{
  "hidden_size": 128,
  "intermediate_size": 512,
  "hidden_act": "quick_gelu",
  "qk_norm": false,
  "bias": "all",
  "init_std_up": 0.0442,
  "init_std_down": 0.0442,
  "max_grad_norm": 1.0,
  "schedule": "wsd",
  "max_seq_len": 2048,
  "max_steps": 3910
}
Each number is 128 + 24 x the weight over its row's rms, rounded and kept within 0 to 255. Layers, rows and columns count from 0. The size above them is the row's rms in percent of the matrix's.

# layer 9 MLP down (transposed), 512x128, rms 0.234, rows 362-388, columns 0-127
size [102  92  99  92 111 110  90  94 113 112  91  92  97  97 125 101  88  87  95 105  91 102  88  92  99  90 109]
[[131 113 135 197 107 110 126  96 115 161 167 166 131 100 104 103 128 140  97 110 132  94 135 121 141  94 156 149 129 106 110 142 128 107 142 107  74 116 110 147 127 113 160 146 142 128 144 142 143  80 108 178  93 142 114 131 152 114 123 119 131 119  95 135 157  67 161 141 125 100 142 112 102 106 103 111 128 114 124 115 117 177 115 157 116 103 119 170 165 104 119 162 156 136 154 156 159 132 140 121  99 153 171  97 108  98 102 124 125 147 123 175 153 130 141 144 102  92 104  98 121 132 151 120 107 114 159 116]
 [117 121 121 132 117 139 129 129 160 129 170 146 115 104 132 130 122  93 119 135 111 103  76 143 145  88 182 153 137 100 183  70 130 118  70 120 113 143 137 151 149 172  94 110 126 152 118 142 133  99 139 110 104 138 135 137 122 139 133 128 152 159 109 141 120 162 135 129 118 117  65 137 138  94 134 131 114 128 151 172 121 130 168 157 117 102 130  90 135 108 148 126 142 147 116  95 122 139 122 132  79 164 119 107 169 101  77  98 114 170 158 123 105 144 179 127 143 147 113  94 124 108 124 101 109 113 111 141]
 [118 122 134 127 156 143  70  75 115 155 104 145 127 146 107 101 106 147 150 157 151  91  95 144 103 135 126  87  49 141 148 123 127 124 117 121 127 136 150  81  99 142 134 113 107 172 150 127 130 105  99 149  97 132 138 118 131 140 118 139 119 147 124  78 142 158 127 157 147 145 136  96 136 137 133 131  98 114  67 171 100 138 104 139 126 176 152 113 161 130 156 128 112  86 151 183 123 134 143  90 132 147 142 107 119  85 138  98 115 126 111 136 128  90  96 112 130 115 120  93 134 138  93 117 113 140 145 134]
 [160 145 103  88 122 114 157 170 139 119  90  74 130  95  75 132 162 127 112 134 112 167 113 124 119 130 112 164 137 142 127 106 150 121 116 101 136 195 166 162 129 119 162 117 130 115 137 178 121 125 158 147 122 150 132  92 141  78  96 147 104 112 182 102 138 167 157 126  78 105 141 167 122 139 132 115 127 125  89  98 147 135 110 125 129  94 120 141 138 114 136 122 122 148 105  94  89 147 120  86 145 138 111 136 104 102 118 120 107 143 130 159  89 102 105 142 108 105 113 151 137 126 158 133 110 114 121 102]
 [142 155 102 111  99 118 142  89 143 126 112 136 178 123 154 178 121 162 141 129 102 128 144 123  80  93 134 141 116 139 114 107 114 136 146  86 135 123 145 125 151 118 104 106 125 105 144 149  92 174 146 163 134  62 128  94 113 121 112 151 127 140 134 110 138 141 138 106 164 136 123 138 101 131 142 129 170 114 161 170 106 128  78 145 149 174 118 120 130 128  98 124 118 148 108 146  93  95  88 136 162 110 150 164  99 120 132  73 179 153 129 148 131 183 138 126 123 130 132 137  88 136 129 111 163 144 108 134]
 [ 84 130 135  89 102 104 114 124 121 118 107 104 145 124 152 114 108 164 141 115 104 142 127 149 131 111 117 108 126 154 146 122  91 125 116 101 148 162 127 141 112 131 149 160 131 170 112 131 130 127  82 138 148  94 117 143 102 153 158 188 194  92 103 113  89 125 139 130 105 121 122 131 144 110 194 114 115 162 148 143 125 141 118 167 131 148 199  99  97 135 102 157 116  87 144 121 129  99 115 150 111 127  92 114 145 129 109 129 162 120 100 125 107 107 131 135 123 167 132 135 123 176 107 170 145 112 113 166]
 [149 169 147 138 110  99 152 125 141 158 121 113 125 119 118 167 120 103 142 163 102 126 137 133 117 118  81 176  63 139 120 101  99 120 177 143 122 113 105 139 114 108 131 145 167 138 140 163 144 106 135 137 103 152 141  99 174 133 112 157 117 157 126 184 139 144 128 121 110 109  94 153 147  90  33 131 156 141 113 135 114 137 122 143 129 118  85 111 128 138 152 108 145 129 107 104 127 114 106 124 115 142  70 144 146 124 126  84 173  88 135 143 123 120 117 146 136 123 114  93 113 115 123 159 130 135 112 132]
 [ 89  75 101 149 119 110 149 141 125 138 122 172 119 102 135 136 111 121 141 147 126  79 150 144  66 108  85 100 107 142 127 120 134 148 158 147  91 142 145 116 116 131 116 141 156  98 103 153 120 142 130 199 110 105 140 146 137  70 125 123 115 126 162 100 129 122  88 153 119 164 141 100 141 114 114 142 102 126  98 165 134 103 144  92 128 132 117 111 154 114 172 124 154 105  90 112 168 138 102 131 123  96 122 167 123 137 147 120 126 136 110 147 126  80  97 113  86  91 119 103 131 112 142 108 130 123 171 107]
 [110 111 133 110 126 114 122 149 143 127 119 169 156 156 100  95 115  91 141 118 193 100 166 129 167 141 140  98 106 136 181 153 107 112  90 120 153 163 120 144 103 111 101 119  81 114 114 107 121 116 150 112  76 129 157 170 157 139 119 136 147 112 128 132 112 129 119 143 115 146 100 141 144 112 121  99 151 104 110 162 127 143 172 116 135 116 115 127  77 135  99 111 122 146 136 120  91 134 131 106 103 116 148  73 125 149 167  84 168 125  86 128 139  98 115 143 105 170 155 151 134 115 141 147 131 154  85 138]
 [146  88 130 109 107 120  86 103 148 116 142 151 110 109 120 109 138 121 134  90 137 127 140 120 114 126 124 130 134  67 145 129 166 132 161 107 140 160 153 134 138 147 163 116 119 134 144 103 142 137  77 106  89 130 146 131 132 130 123 121 105 150 130 166 113 136 144  91 148 182 123 190 157 144 117 122 125 148 100 118 141 149 130  93 125 102 145 127 149 115 176 161 108 102 182 110 137 127  89 133 142 157 166 137 123 158 114 146  68 126 142  71 109 111 132 155 106 144 170 114 131 106  92  89 155 110 127 101]
 [107 119 189 127 108 131 138 147 121 147 117 126 101 107 119 172 156 124 151  88 163 131 132 152 110 119  66 163 109 153 115 107 153 116 145  87 128 139 151  89 145 108 128 125 153 120  92  91 172  91 167 162 112 144 125 147 145 104 120 114 151 124 159 128 112 106 105 108 139  89 148 126 163 173 110 145 114  97 119 121 109 117 150  83 138 141 132 155 100 183 147 151 160 154 118 136 130 135 127 120 156  91 120 156 133 138 116 140  92 128 125 140  94 153 151 172 135 108 100 125 137 113 134 127 133 138 113  65]
 [132 133 142 123 136 112 180 118 144 105 179 122 117 153 127  72 152 109 142 121 138 118  88 124 168 150 127 140 144 110  87  90 115 111 100 112 156 141  96 127 172 166 134 149 119 122 110 141 109 132 135 138 136 153 159 145 152 127 118  95 112  98 146 149  97 121 119 110 166 123 167 152 105 155 146  67 170 124  99 100 123  96  97 118 129 119 139 148  91 144 168 141 126  94 107 145  89 109  97 137  67 142 151 107 118 100 133 109 106 110 158 140  99 104 137 107 151  97 112 139  97  89 124 110 146 130 102 124]
 [172  86 126 124  51 124 158 148 102 120 102 161  98 110 114 135 175 124 152 127 116  93 102 123 136  83 151 124 134 119 148  76 105 184 100 140  97 159 139 142 137 148 113 151 151 124 163 148 177 119 123 165 120 154  94 102 125 139 153 121 124 107 113 170 139 132 108  72 119 160 114 144 114 122 131 121 107 126 128 130 107 172 115 134 148 106 132  93 146 122 154 158 119 115 155 137 128 103  91  97 118  99 117 138 118 126 133 128 122  88 119 135  98 125 130 137  94 110 160 167 110 146 131 107 143 159 154 149]
 [117 104 139 162 115 178 133 107 114 107 108 165 144 112 147 114 123 128 117 114 135 106 139 157 118  95 146 119 123 131 104 164 137 142 145 107 131 104 140 126  99 157  90 102 113 115  90 164 118 125 170 180 164 104 148 144 160  92 114 200 117 120 159 131 110 112  85 156 132 146 128 146 126 131 143 106 140 102 141 165  94 152 145 112 101 190 152 131 153  92 157 138 137 171 112 117 126 184 105 111 110 130 156 139 139 139 154 125 117 117 114 147 133 149 133 104 112 140 135 145 110 105 112 170 143 135 160 180]
 [100 148  66 108 138 145 150 136 141 136 153 132 154 116 164 154 146 155 116 110 130  90 121 115 120 126 148 104 143 154 103 155 112 101 146 136 103 141 175  99 137 164 137 109 121 105 111 144 138 103 146 121 119 143 110 110 137  84  92 108 172 134  95 130 115 140 113 149 156 103 107 131 178 105 136 128 148 124  66 123 125 150 129 118 108 152 175 131  98 131 150 134 123 125 133 141 120 168 135 106 188  90 119 121 145 125 120 132 128 152 155 165 145 120 121 114 156 154  72  82 137  92 129 175  95 114 169 145]
 [131  85 168 131 106  96 137 161 118 130 193  98 115 130 143 182 156 130 110 155 146 155 133 118 142  67 132 119 144 111 122 118 157 145 104 153 152 126 134 148 129 168 107  96 142 150 158 134 142 124 104 112 143 107 174 120 128 142 106 116 151 113 131 160 137 165 104 110 126 130 128 137 123 115 130 102 116 165 114 113 133 128 128 138 146  71 141 119 120  97 114 105  99 148 148 122  93 103  99 102 127 121  88 184 159 143 103  93 113 180 121 142  88 109 109 136  90 123 156 147 157 119 128 107  87 135  89 143]
 [127 124 158 148 154 114 133 120 132 140 146 129 105 122 119 117 142 141 152 165 167 119 151 124 131 122 148 148 139 110 171 117 129  66 118 160 160 151 138 113 138 138 130 103 183 146 149 140 151  88 126 108 133 118 138 107 136 140 147 132 153 120 156  93  87 153 125 105 116  84 134 120  65 143 166 113 134 100 126 136 170 134  72 132 133 172 163  80 143 114 127 159 112 150 124 118 114 129 137 108 111 125 119 155 117 103 107 106  95 189 106 177 121 124 153 110 112 127 157 196 148 148 135 130 131  95 121 115]
 [146 141  92 167 141  93 150 174 136 149 140 153 112 106 111  74 121 137 140  73  84 148 105 137 149  98 116 114 129  79 130 114 135 145 131 122 145 145 160 164 146  86 132 121 107 145 168 135 164 117 113 151 119 169 101 133 115 127  91 132 124 130 138 141 152 153 119 115 107 126 109 156 153 139 130  95 119 130 179  99 138 172  55 125 115 112 141 148 152 117 153 130 120 117 153  87 118 101 154 160 124 143 134  99 172  84 105 122 148 107 146 162 116 140 101 136 161 119 160 124 124 126 161 127 138 128 125  96]
 [115 103 127 141 112 142 113 153 139 103 132 103 101 122 135 150 104 109 121 145 162 133 142 122 132 119 122 104 121 148 155 141  93 147 115 158 126 125 101 101 130 129 110 111 157  96 143  62 104 111 153 138 119 154 168 147 142 156 145  84 130 128 179 119 131  84  87 133 143  96 107 139 135 117 100 151 131 118 157 131 138 100 123 138 149 160 160 116 122 105  68 152 146  72 105  67 125  94 129 139 135 135 154 181 156 170 123 106 158 113 116 150 150 140 167 135 137 123 103  94 135 168  85 136 122 143  98 145]
 [207  79  98 193 127 153 140 136 138  79 105 138 139 146 185 135 160  94 141 103 116 117 138 121 130 142 139  83 135 137 149 141 104 115 161  98 165 148 136 151 156  96 136  92 105 175 155 126 122 154 106 162 148 124 118 131 135  91 154 114 120 112 118 147 112 145 176 161 147 113 125 134 135 113 160 138  87 114 150 115 105  99  95 169 124 153 142 144 133 117 141 138 104 116 137 159 130 132 110 141 129 126 163 132 140 130  98 130 132 128 109 110 142 170 131  97 160  97 141 143 131 153 137  80 117 113 137 127]
 [156 154 135 122 131 129  89 151 122 146 128 123 151 100  94  78 141 119 133 160 143 197 120 118 107 165 128 148 150 136 124 138 112 149 119 101 110 134 137 148 148 113 101 108 124 140 147  70 147 102 105 105 162 150 139 130 134 140 145  80 133 136 119 157 120 123 108 108  79 163 120 147 110 143 126 130 151 134  87 120 143 106  95 125 108 105 123  73 151 153 127  83 139 145 117  96 169  86 141 149 138 148 113  95 177  94 110 174 156  92  96 143 114 126 104 131  98 122 165 157 139 123 136 133 107  85 118 128]
 [132 133 146 129  91 139 139 104 105 148 113 147 137  86 105 116  99 120 106 170 175 119  70 162  94 144  92 106 137 168 125 131 129 101 164 123 115 145 133 156 143 151 137 142 140 133 155 127  90 141 131 134 130 140 135 167 118 131  80 124 148 163 112  95 129 140  94 144 125 108 111 119 130 121 128 133 153 152 148 107 117 140 133 131 179 156 157 194 116 141 190 119 132  92 105 124 120 153 109  92 101 101 152  99 175 128 114  73 130  95 112 109 132 120 154 150 123 153 147 105 139 140 140 143 146 131  88 100]
 [132 182  88 136 109 156  95 110 138 129 129 120 150 145 113 146 157 138 106 116  99  92 148 150 165 137 114 133 160 109 141 136 168 119  99  99  95 110 122 177  93 106  99 100  81 186 156 128 129 130 133 121 125 135 109 126 148 104 107 140 119 123 118 111  94 130 155 152 110 124 114 126 120 176 128 162 122 183  83 147 136  99  94 100 133 129 113 106 138 121 117  86 138  94 116 104 106 111 156 141 118 135 162 119 121 137 141 122  89 141 161 142 149 167 138 138 145 151 160 138 155 113 198  96 112 123 109 146]
 [144 120 111 112 107 140 126 140 129 126 169 137 127 127 133 104 139 146  89 122 103 136 110 113 104 147 151 156 138 102 101 150 159 140 126 154 104 141 114 150 132 120 160 185 127 161 148 153 116 182 103 101 122 136 130 113 113 112 102 130 136 112 126 131 145 148 114  95 189 155 147 155  72 144 160 141 152 155  74 108 150 170 103 128 147 176  89  87 142 152 104 168 128 105 121 139 133 126 115 107 204 106 115 154 126 142 129 123  99 111 151 160 116 145  92 155 109 130 104 128 114 107 154 129 100 109 130 101]
 [102 136 115 116 150 119 122 165 113  87 101 173 135 126 102 127 119 100 136 140 115 118 127 186 130 136  95  96 134 130 173  97 109 119 140 122 124 106 180 118 113 130 104 124 121 126 120 117 120 144  95 137 107 133 137 137  97 194 167 131 143 150 137 175 138 113 131 154 115 107 129 132 183 100 175 108 135 140 138 157 127 158 164  75 141 119  97 153 125 171 113 164 148 119 136 119 120 120 109 104 139 168 165 124 106 113 146 121 155 108 143  89 122  88 106 108 125 111  83 176 115 174 107 147 129 133 126 125]
 [160 143 155 109 125  94 126 133 133 125 108 123 136 126 120 159 128 130 140 174 107  98 170 105 100 101 131 122 109  98 131 115 113 109 141 140 104 110 128 135 143 167 125 165 153 170  80 136  82 114 111 118 133  68 152 144 132 134 147 114 155 157 110 102  70 129 103 138 119  89 125  93 137 117 155 119 135 140 140 102 152 157 137 105 123  76 147  86 151  95 105 123 131  98  94 125 117  66 104 109 144 110 110 108 142 151 107 136 132 119 161 164 163 133 104 101  98 159 144 146 110 138 163 154  95 160 140 120]
 [115  95 111 123 140 114  93 133 104 155 160 136  99 168 103 142 113 122 138 122 145 116 100 113 125  94 128 156 114 117  92 122 119 133 159 127 114  89  78 114 175 125 120 154 171 109 130 106 115 121  87 134 127 104 131 146 102 155 139 116 129 138  91 150 143 141 123  94 142 102  90 135 153 114 157 142 111 162 104 143 109  91 137 120 162 192 129 119 125 158 151 146 160 123  94 163 175 117 126 160  82  68 127 115 132 165 139 153 124 108 150 104 132 127 130  71 159 130 112 111 116 125 109 155 153  85 113 115]]
# layer 9 MLP up, 512x128, rms 0.211, rows 363-389, columns 0-127
size [ 97  98  97 103 105  83  94 105  99 103  84 105  88 123  96  97  87 103 100  91  95  89  91  97  96 106 113]
[[173 127 153 145 124 104 132 107 142 142 144 121 116 142 104 170  86 105 105 129 114 120 156 157 134 144 111 121 164 134  92 131 129 133 115 126 116 128  96 139 130 122 143 125 122 133 110 159 171 130 141 114 111 116  87 114 104 136 131 128 133  88  96 102 153 113 126 141 139 112 183 182 127 109 156 129 101 150  56 154 145 149 146 139 103 157 137 148  94 120 151  76 134 126 154 117  60 100 131 142 169 137 136 126  85 143 116 138 154 139 130 130 131 155 169 105  65  94 135 117 146 118 145 157 121 100  89 139]
 [125 185 188 144 173 128  51 134 123 172 144 136 121 135 128 137 131 153 129 170 105 135 121 155 114 118 121 123 107 110 151 104 126 136 123 131 114 108 147 132  69 165 150 104 149 175 148 134 103 100 136  95 163 177 153 118 130 138 134 126 114 139 135 135 144 151 117 122 151 136 104  91 159 143 156 119 149 124 125 147 125 126 107 123 132 142 147 108 143  87 116 143 164 127 155 133  89 146 106 102 124 159 122 112 148 151 116 152  85 141 108 145  92 142 130  99  80 141 142  94  79 146 103 118  97 162 114 130]
 [135 123 154 117  92 122 149  99 147 118 140 114 113 148 158 179  94 135 142 137 141 151 116 163 106 161 126 131 135 122 123 111 149 110  87 116 159 113 119 130 106 159 108 120 130  96 141 132  87  85 114  95 130  93 141 146 113 105 149 147 112 128  66 153 125 158 118 131 132 125 128 146 102 160 130 181  99 137 142 145 166 121 137 130 105 154 147 177 137 158 139  82 145 159 149 162 128 111 143 118 126 101 129 114 115 197 118 135  99 132 138 158 159 120 119  82 103 125 103 108 176 103 139 146 140 123  97 184]
 [105 160 124 105 131 125 107 151 126 120 147 143 124  75 153 145 117 150  82 110 159 140 108 170 158 110 154 122 106 110  97 120  95 157 143 106 122  73 108 171 146 100 139 127  97 147 150  91 150 152 106  83 152 116 139 109 134 166 113  97 147 157 161  90 126 136 119 110 135 162 122 129  92 143 102 113 129 125 111 160 114 127 145 195 118 106 139 153  89 101 135 131 147 139 104 101 136 118 112 104 131 111 169 123 137 120 168 131 153 122 122 154 137 183 146 132 118 134 116 127 101 129 123 164 125  74 172 123]
 [111  92 122 133 178 131 154 138 167  91 142 177 153 131 109 161 139 118 124 116  85 141 119 128 106 116 114 109 138 119 102 134 131 118 115 118  95 138 138 111 167  83 111  79  82 123 150 144 137 107 115  95 120 137 130 136 142 141 146 156  73  90 128 170 103  91 141 167 137 185 141 118 112  82  98 140 151 151 102 135 133 117 156  84 114 125 101 170 136 121 137 135 112  76 115 139 134 128 148 152 152 120 122  95 109 103 130 135 135 123 157 156 179 125 134 172 116 148 131 101 143 124 152 144 135 170 126 113]
 [141 127 111 103 132 112 141 114 145 141 165 120 124 133 156 175 162 171  88  98 140 126 129 118  96 149 101 148 161  79 132 106 136 152 122 146 118 127 142 128 107 132 162 174  98 145 127  91 152 125 107 148 100 108 159 100 142 180 118 144 104 109 124 148  90 155 134 148 120  78 145  91 141 118  99 122 155 153 133 134 144 114 135 167 146 141 109  81 175 150 112 171  75 128 135 111 119  93 156  79  90 154 118 129 127 159 126  96 103 137 175 112 127 127 139 139 104 119 134 130 114 100 152 125 141 142 107 105]
 [172 161 144 105 126 169  98 125 166 128 109 126 131  82 118  76 113 102 105 127 110 151 128 119 115 143 111 164  91 134  89 127 113  88 133 111 142 149  99 130 101 141 116 148 151 163 178  89 124 118  87 115 125 117 155 137 169 123 149 120 159 136 120 157 127 176 144 111 101 125 137 134  93 123  99  94  96 120 133 121 118 139 135 134 126 160 116 136 160 159  96 146 108 114  99 152 139 117 138 101 154 116 102 128 109 110 114 134 130  84 113 114 132 127 183 121 153 175 129 111 143 127 123 158 122 153  51 153]
 [158 125 187 138 131 113 158 107 116  93 131 140 116  83 129 124 122 124 121 119 122 136 118 135 110 134 156 113 125 119 105 117  71 121 153  94 114 133 126 138 128 110 136  94 106 113 131 106 121 147  99 121 143 129 129 141 119 165 121 105 152 133 155 163  80 133 148 126 122 144 142  74 155 121  88 117 146 118 125 113 149  96 130 110 134 169 120 148 116 102 126 127 133 106 111 139 146 149  87 158  99 131 127  88 147 102 137 211 141  77 116 124  95 138  68 199 131 143 113 117  95 172 148 133 120 134 126  96]
 [137 107 182 109 144 137 167 127 171 140 104 144 130 109 117 140 108 134 165 137 117 159 133 150 148 111 117  89 162 162  96 113 142 142 102 122 117 174 152 148 161 182 123  84 166 118 150 122 125 151 149 144  80 164  99 108 143 153 121 135 114 139 145 126 139 133 153  62 134 162 108 110  99 127 126 120 166 134 166 123 153 145 136  98 107 109 110 108 152 132 152  85  94 167  96 134 102 128 112 129 110 111 109 159 103 138 115 126 102  94 135 132 131 138 118 101 153 154 146 108 123  82  83 142 133 117  96 123]
 [ 96 147 182 160 125 132 148 139 137 192 124 151 133 122 107 135 125 140 128  84 111  96 108 133 107 143 114  93 143 155 151 126 135  91 130  59  96 117 130 157 105 125 131 139 119 135 105 147 126 139 108 116 117 160 116 116 116 126 123 107 128 160 119 162 134 145 152 109 109 132 161 182  97 109 128 145 136 123 120  92 124 143  73 144  83  76 151 128 139 177 136 141 106 135 163 136 132 124 145 150 126 144  87 112 174 133  94 118 129  82 129 147  91 118 144 112 141 126 147 144 127 169 139  72 113  97 112 136]
 [137 156 121 131 137 153 136 132 112 111 113  82 146 165 103 161 125 163 153 157 144 127 147 126  85 123 118 111 137 176 136 173 113 134 122  90  54 120 126  89  74 105 108 117 133 114 150 135 172 138 136 157 113 129 148 100  99 100 112 155 130 162  84 114 162  91  96 134 131 139 144 129 106 135 150 131  89 138 160 126 114 140 136 118 107  98 122 121 105 102  84 140 120 161 136 113 100 119 130 142 174 112 142 122 145 137 129 122 168 164 109 132 189  96 144 149 146 146 108 137 118 129 176 142 129 113  99 125]
 [140 146 143 120 115 131 101 111 128 144  92 122 143 155 105 128  95 120 135 168  73 117 134  86 120 101  90 114 136 149 106 108 138 148 162 117 136 140 121 147 109 126 140 158 105 116 144 139  97 133 119 130 126 106  96 137  78 127 113 120  95 153 141 104 139 140 128 119 159 116 132  99 137 125 138 112  92 151 111 166 133 176 148 110 128 153 160 106 127 133  99 145 123 158 141 112  91 126 180 119 149 133  92 143 100 175 121 123  86  93 149  96 118 107 126 127 119 148 111  46  81 181  99 114 102 149  95 147]
 [116 149 103  98 129 134 124 135 104 117 117 110  88 128  81 144 119 133 140 118 147 108 152 129 101 119 121 143 105 125 109 139 121  94 112 126 143 192 134 164 163 129 153  90 126 171 124 120 127  90 120 143 178 143 162 128 112 166 118 178 149  94  99 157 130 124 152 126 137 107 116 135 119 123 134 172 137 113 136 114 175 113 104  73 124 161 159  97 101 168 121 167  76 128 127 147 103  76  88 168 113 160 139 115 133 160 149 110 157 157 112 122 131 111 121 117 146 126 102 137 131 132 129 115  86 130 112  91]
 [103 161 129  97 168 154 152 120 160 158 139 100 138  93 115 130 146 132 122 121 168 124 149 115 109 141 108  84 202 171 101 140 110  58 130 102 135 106 164 101 146 139 137 100 130  94 113  99 145 126 104 117 107 157 124  84 119 103 155 124 113 128 105 165 123 177 106 128 140 138 127 121 148 120 140 104 101 111 102 133 163 130 129 145 119 162 141 121 121 124 152 148 142 145 149 138 111 136 136 111 120  90 161 112 177 127 127 117 138 101 124 153 129  61 129 114 141 114 128 152 108 101 142 137 160  72 127 144]
 [ 90 127 118 148 156  97 118 134 153 131 107 162 130  82  96 110 103  97 145 137 129 147 110 131 110  88 105  99 113 159 116 142 131 143 137  92 151 127 122 137 166 188 116 105 119 107 167 137 148 129  97  92  77 123 132 150 139 132 136 117 161 121 156 131 124 131 177  86 145 175 113 136 118 150 148 127 119 133 125  82 130 142 144 107 138 135 127 135 134 159 103 107 123 132 126 122  84  71 126 128 153 110 112 127 132 123 140 122 144 108 171 137  92  78 108 174 156 172  98 128 151 148 100 146 180 123 123  93]
 [129 138 147 186 133  94 116  96  88  86 144 143 105 138 131 173 134 136 106 140 138 127 146 116 117 119 138 124  96 118 103 115 118 112 120 150 164 155 168 142 108 155 144 146 102 113 147 137 128 159 147 108 162 125 126 136 133 158 173 107 128 173 112 124  97 153 114 117 159 175 181 138 145 141 164 105  94 133 157 150 174 109 135 102 100 127 133 118  97 121 122 138 108 124 152 135 113  77 120 166 145 105 121 121 140  94 132  99  74 157 142 109 153 144 140 126 110 109 111  59 142  95 124 115 144 124 148  92]
 [117 149 146 110 160 135 130 131 119 124  94 115 136 118 123 141  84 162 131  93 175 117 160 142  86 134  88 108 117  98 147 144 120 155 134 149 105 125 136  99 123 162 150 148 142  99 149 110 139 109 146 142 135 122 161  86 135 135 141 181 109 105 150 110 111 104  74 155  99 117 163 119 149 135 138 156 144 115 136  94 158  85 154 160 132 127 152 103 142 117 114  96 128 153 118 135  93 106  76  83 101 166 145 142 150 145 129 153 136 115 149  97 115 116 107 104 160 155 165 108 100  88 108  81 100 121 107 122]
 [138 109 147 100 107 158 120 102 139 145 157 127  85 142 167 115 138  91  78 136 100 113 137 125  98 111 145 112 129  99 118 148 160 144 172  67 116 137 142 175 120 162  98 124 120 135 117 117 145 164 149 107 133 120 141 179 172 117 137 105 132 162 121 162 195 128 114 153 152 161 132 165 118 105 110 114 112 150  89 129 145 162 157  88 110 101 121 128 133 133 119 139 122 112 123 145 129 116 128 165 169 122 100 116 106  84 109 126 144 102 141 122 112 151 160  87 101 142 132 171 135 126 113 150 111 140 151  95]
 [109 157 113 118 143 103 128 123 149 144 124 123  95 106  96 142  63  99  97 135 155 109 158 178 106 163 134 144 128 137 100 127 125 105 154 114 135 107 114 116 137 145  98 128 128 106 146  84 127 145 154 132 134 128 126 105 156  95 150  81 134 133 145 148 157 148 119 151  99 155 115 138 127 136  90 161 131 126 169 146 122 117 166  82  93 192 133 130 134 117 109 160 151 146  78 146 144 144 180  75 161 107 124 159 110 139 128 126 113 108 163 114 156  94 119 153 114 136 104 152 120 144 132 159 146  95  94 134]
 [122 151 162 130 159 115 153 149  94 114 121 147 105 132 149 115  92 134 130 138 120 103 127 128 120  75 139  86  71 129 116 148 131 174 144 134 180 123 141 106 139 153 132 163 135 129 145 126 159 168 110 129 101 132 108  64 129 127 121 164 162 111 128 108 128 109 128 134 127 134 146 108 137 111 211 109 129 118 177 138 157 110 161 155 148 154 148 143 135 101 162 116 101 108 117 154 155 151 121  85 123 148 120 162 137 136 108 103 130 161  87 125 116 150 128  78 154 144 142  89  95 133 129 104 118 144 129 122]
 [114 145 121 133 163 105 119 128 150 113 152 162 119  99 115 134 126 125  90  88 152 141 107  72 115 167 165 104 141 120 125 136 147 125 144 107 174 101 102 114 180 157 113 124 143 107 108 119 150 110  99 118 120 156 154 101 124 130 166 131 140 158 136 124 155 119 148 132 117 157 106 112 116 104 146 167 124 100 128 120 100 106 149  96 148 139 138 124 185 151 128  93  93 118  84 171 140 118 145 170 120 130 146 138 109 135 117 136 144 123  64 161 118 129 117 177  90 119 130 183 115 137 166 119 147 119 143  85]
 [135 114 155  77 164 126 110 155 136 139 129 114 125 146 115 111 138  84 157 117 139 136 143 120 119 110 134 141  99 120 108 153 149 105 151 146 141 154 110 106  88 140 128 114 147 154 112 147 137 120 125 140 138 106 135 108 115 121 160 160 107 141 126 132 126 163 110 154 142  93  91  91 120 164 128 146 162  45 118  90  61 133 134 158 168 112 153  83 129 120 103 119 134 111 146  86 141 102 110 175  98 150 138 136 153 128  93 154 165 139 133 123 120 109 130 128 149 134  90 159  89 100 137 104 157  94 127  93]
 [133 163 118 110 101 116  87  96 140 130 128 113 117 155 135 135 121  79 121 166 129 134  66 133  96 120 109 127 139 118 159 123 120 129 168 121 143 140 136 113  77 116 117 117 148  89 112 118 114 174 147 108 144 161 143  91 132  88 151 184 144 147  84 129 127 118 184 131 113 123 128 119 152  96 128 142 174 123 126 146 166  82 122 119  99 145 140 137 132  89 116 170  79 127 146 109 144 148 106 134  81 145 172 111 112 137 112 112 138 161 125  96 145 101 160 132 119 130 101 141 112 120 143 107 152 112  93 101]
 [174 140 104 115 126 127 132 101 165 146 100 118  97 122 101 159 137 118 113  99  84 150 138 132 169 165 142 126 152  91 132 159 134 104 145 106 148 147  81 115 113 129 107 102 147 158  75 138 189 152 101 151 135 129 127 111 100 122 124 149 119 123 135 143 118 154 178 111 118 166 109 148  99 133 102  98 139 151 148 147 162 152 139  81 108 102 105 151  96 149 144  98 129 176 130 137  84 128  93 141 103 111 102 104 149 143 102 134 134 137 152 175 100 107 142 150 134 112 138 107 108 105 157 118 116 128 115  93]
 [ 78 159 126 119 166  95 138  81 108 134 126 117 132 168 116 123  72  90 111  87 139 156 140 103 157 156  70 113 133  93 113 176 131 105 120 135 151 144 145  90 128 127 109 113  77 133 111 216 175  91 121 158 147 103 123 102 135 155 171 144 135 110 117 124 139 114 138 135 138 117 147 138 141 133 118  98 155 147 142 152 146 126 156 138 116 143 156 141 108 123 157 136 135 115 157 146  97 136 152 114 138 149 139 168 111 142 125 136 121 127 163 126 137 142 102 115 131  97 171 146 100 136 149 134 145 117 131 105]
 [111 138 138 113 113 144 114 108 168 145 131 118 148 123 127 163 113 124 107 143 136 122  93 147 160 109 180 175 163 141 102 115 116 152 122 108 115 130 180 172 131 152 107 106  87  95  82  87 105 108  95 134 152 100 114 108 166 102 131 158  98 120 145 152 152 144 122 126 133 114 158 141 127 100 175 131 110 131 106 118  80 146 126 119 140 100 161 135 112 117 114 117 128 105 104 135 138 133 144 123 118 164 127 121 142  82  95 118 161 106 105 149 158 151 159  82  98 132 120 187 121 124 100 113 147  99 147  85]
 [133 131 128 153 158 104 121 107 107 138 117 137 111 144  89 130 132 141 100  91  88 136 141 133  90 105 123  97 102 101 112 153 115 154 118  96 130 112 106  95 186  90 116 122 111 131 124 104 153 159  83 120 121 112 117 163 109 129 102 132 121 131 212 119 129 104  99 146 113 168 107  94  94  76  91 148 135 149 114 151 105 117 101  92 131 138 134 154 135 131 164 177 154 120 119 124 134 115  95 118 150 176 121 150 128 131 112 123 143 136 165 134 114 161 147 129 138 168 124 156 163 116 108 103 132 119 149  87]]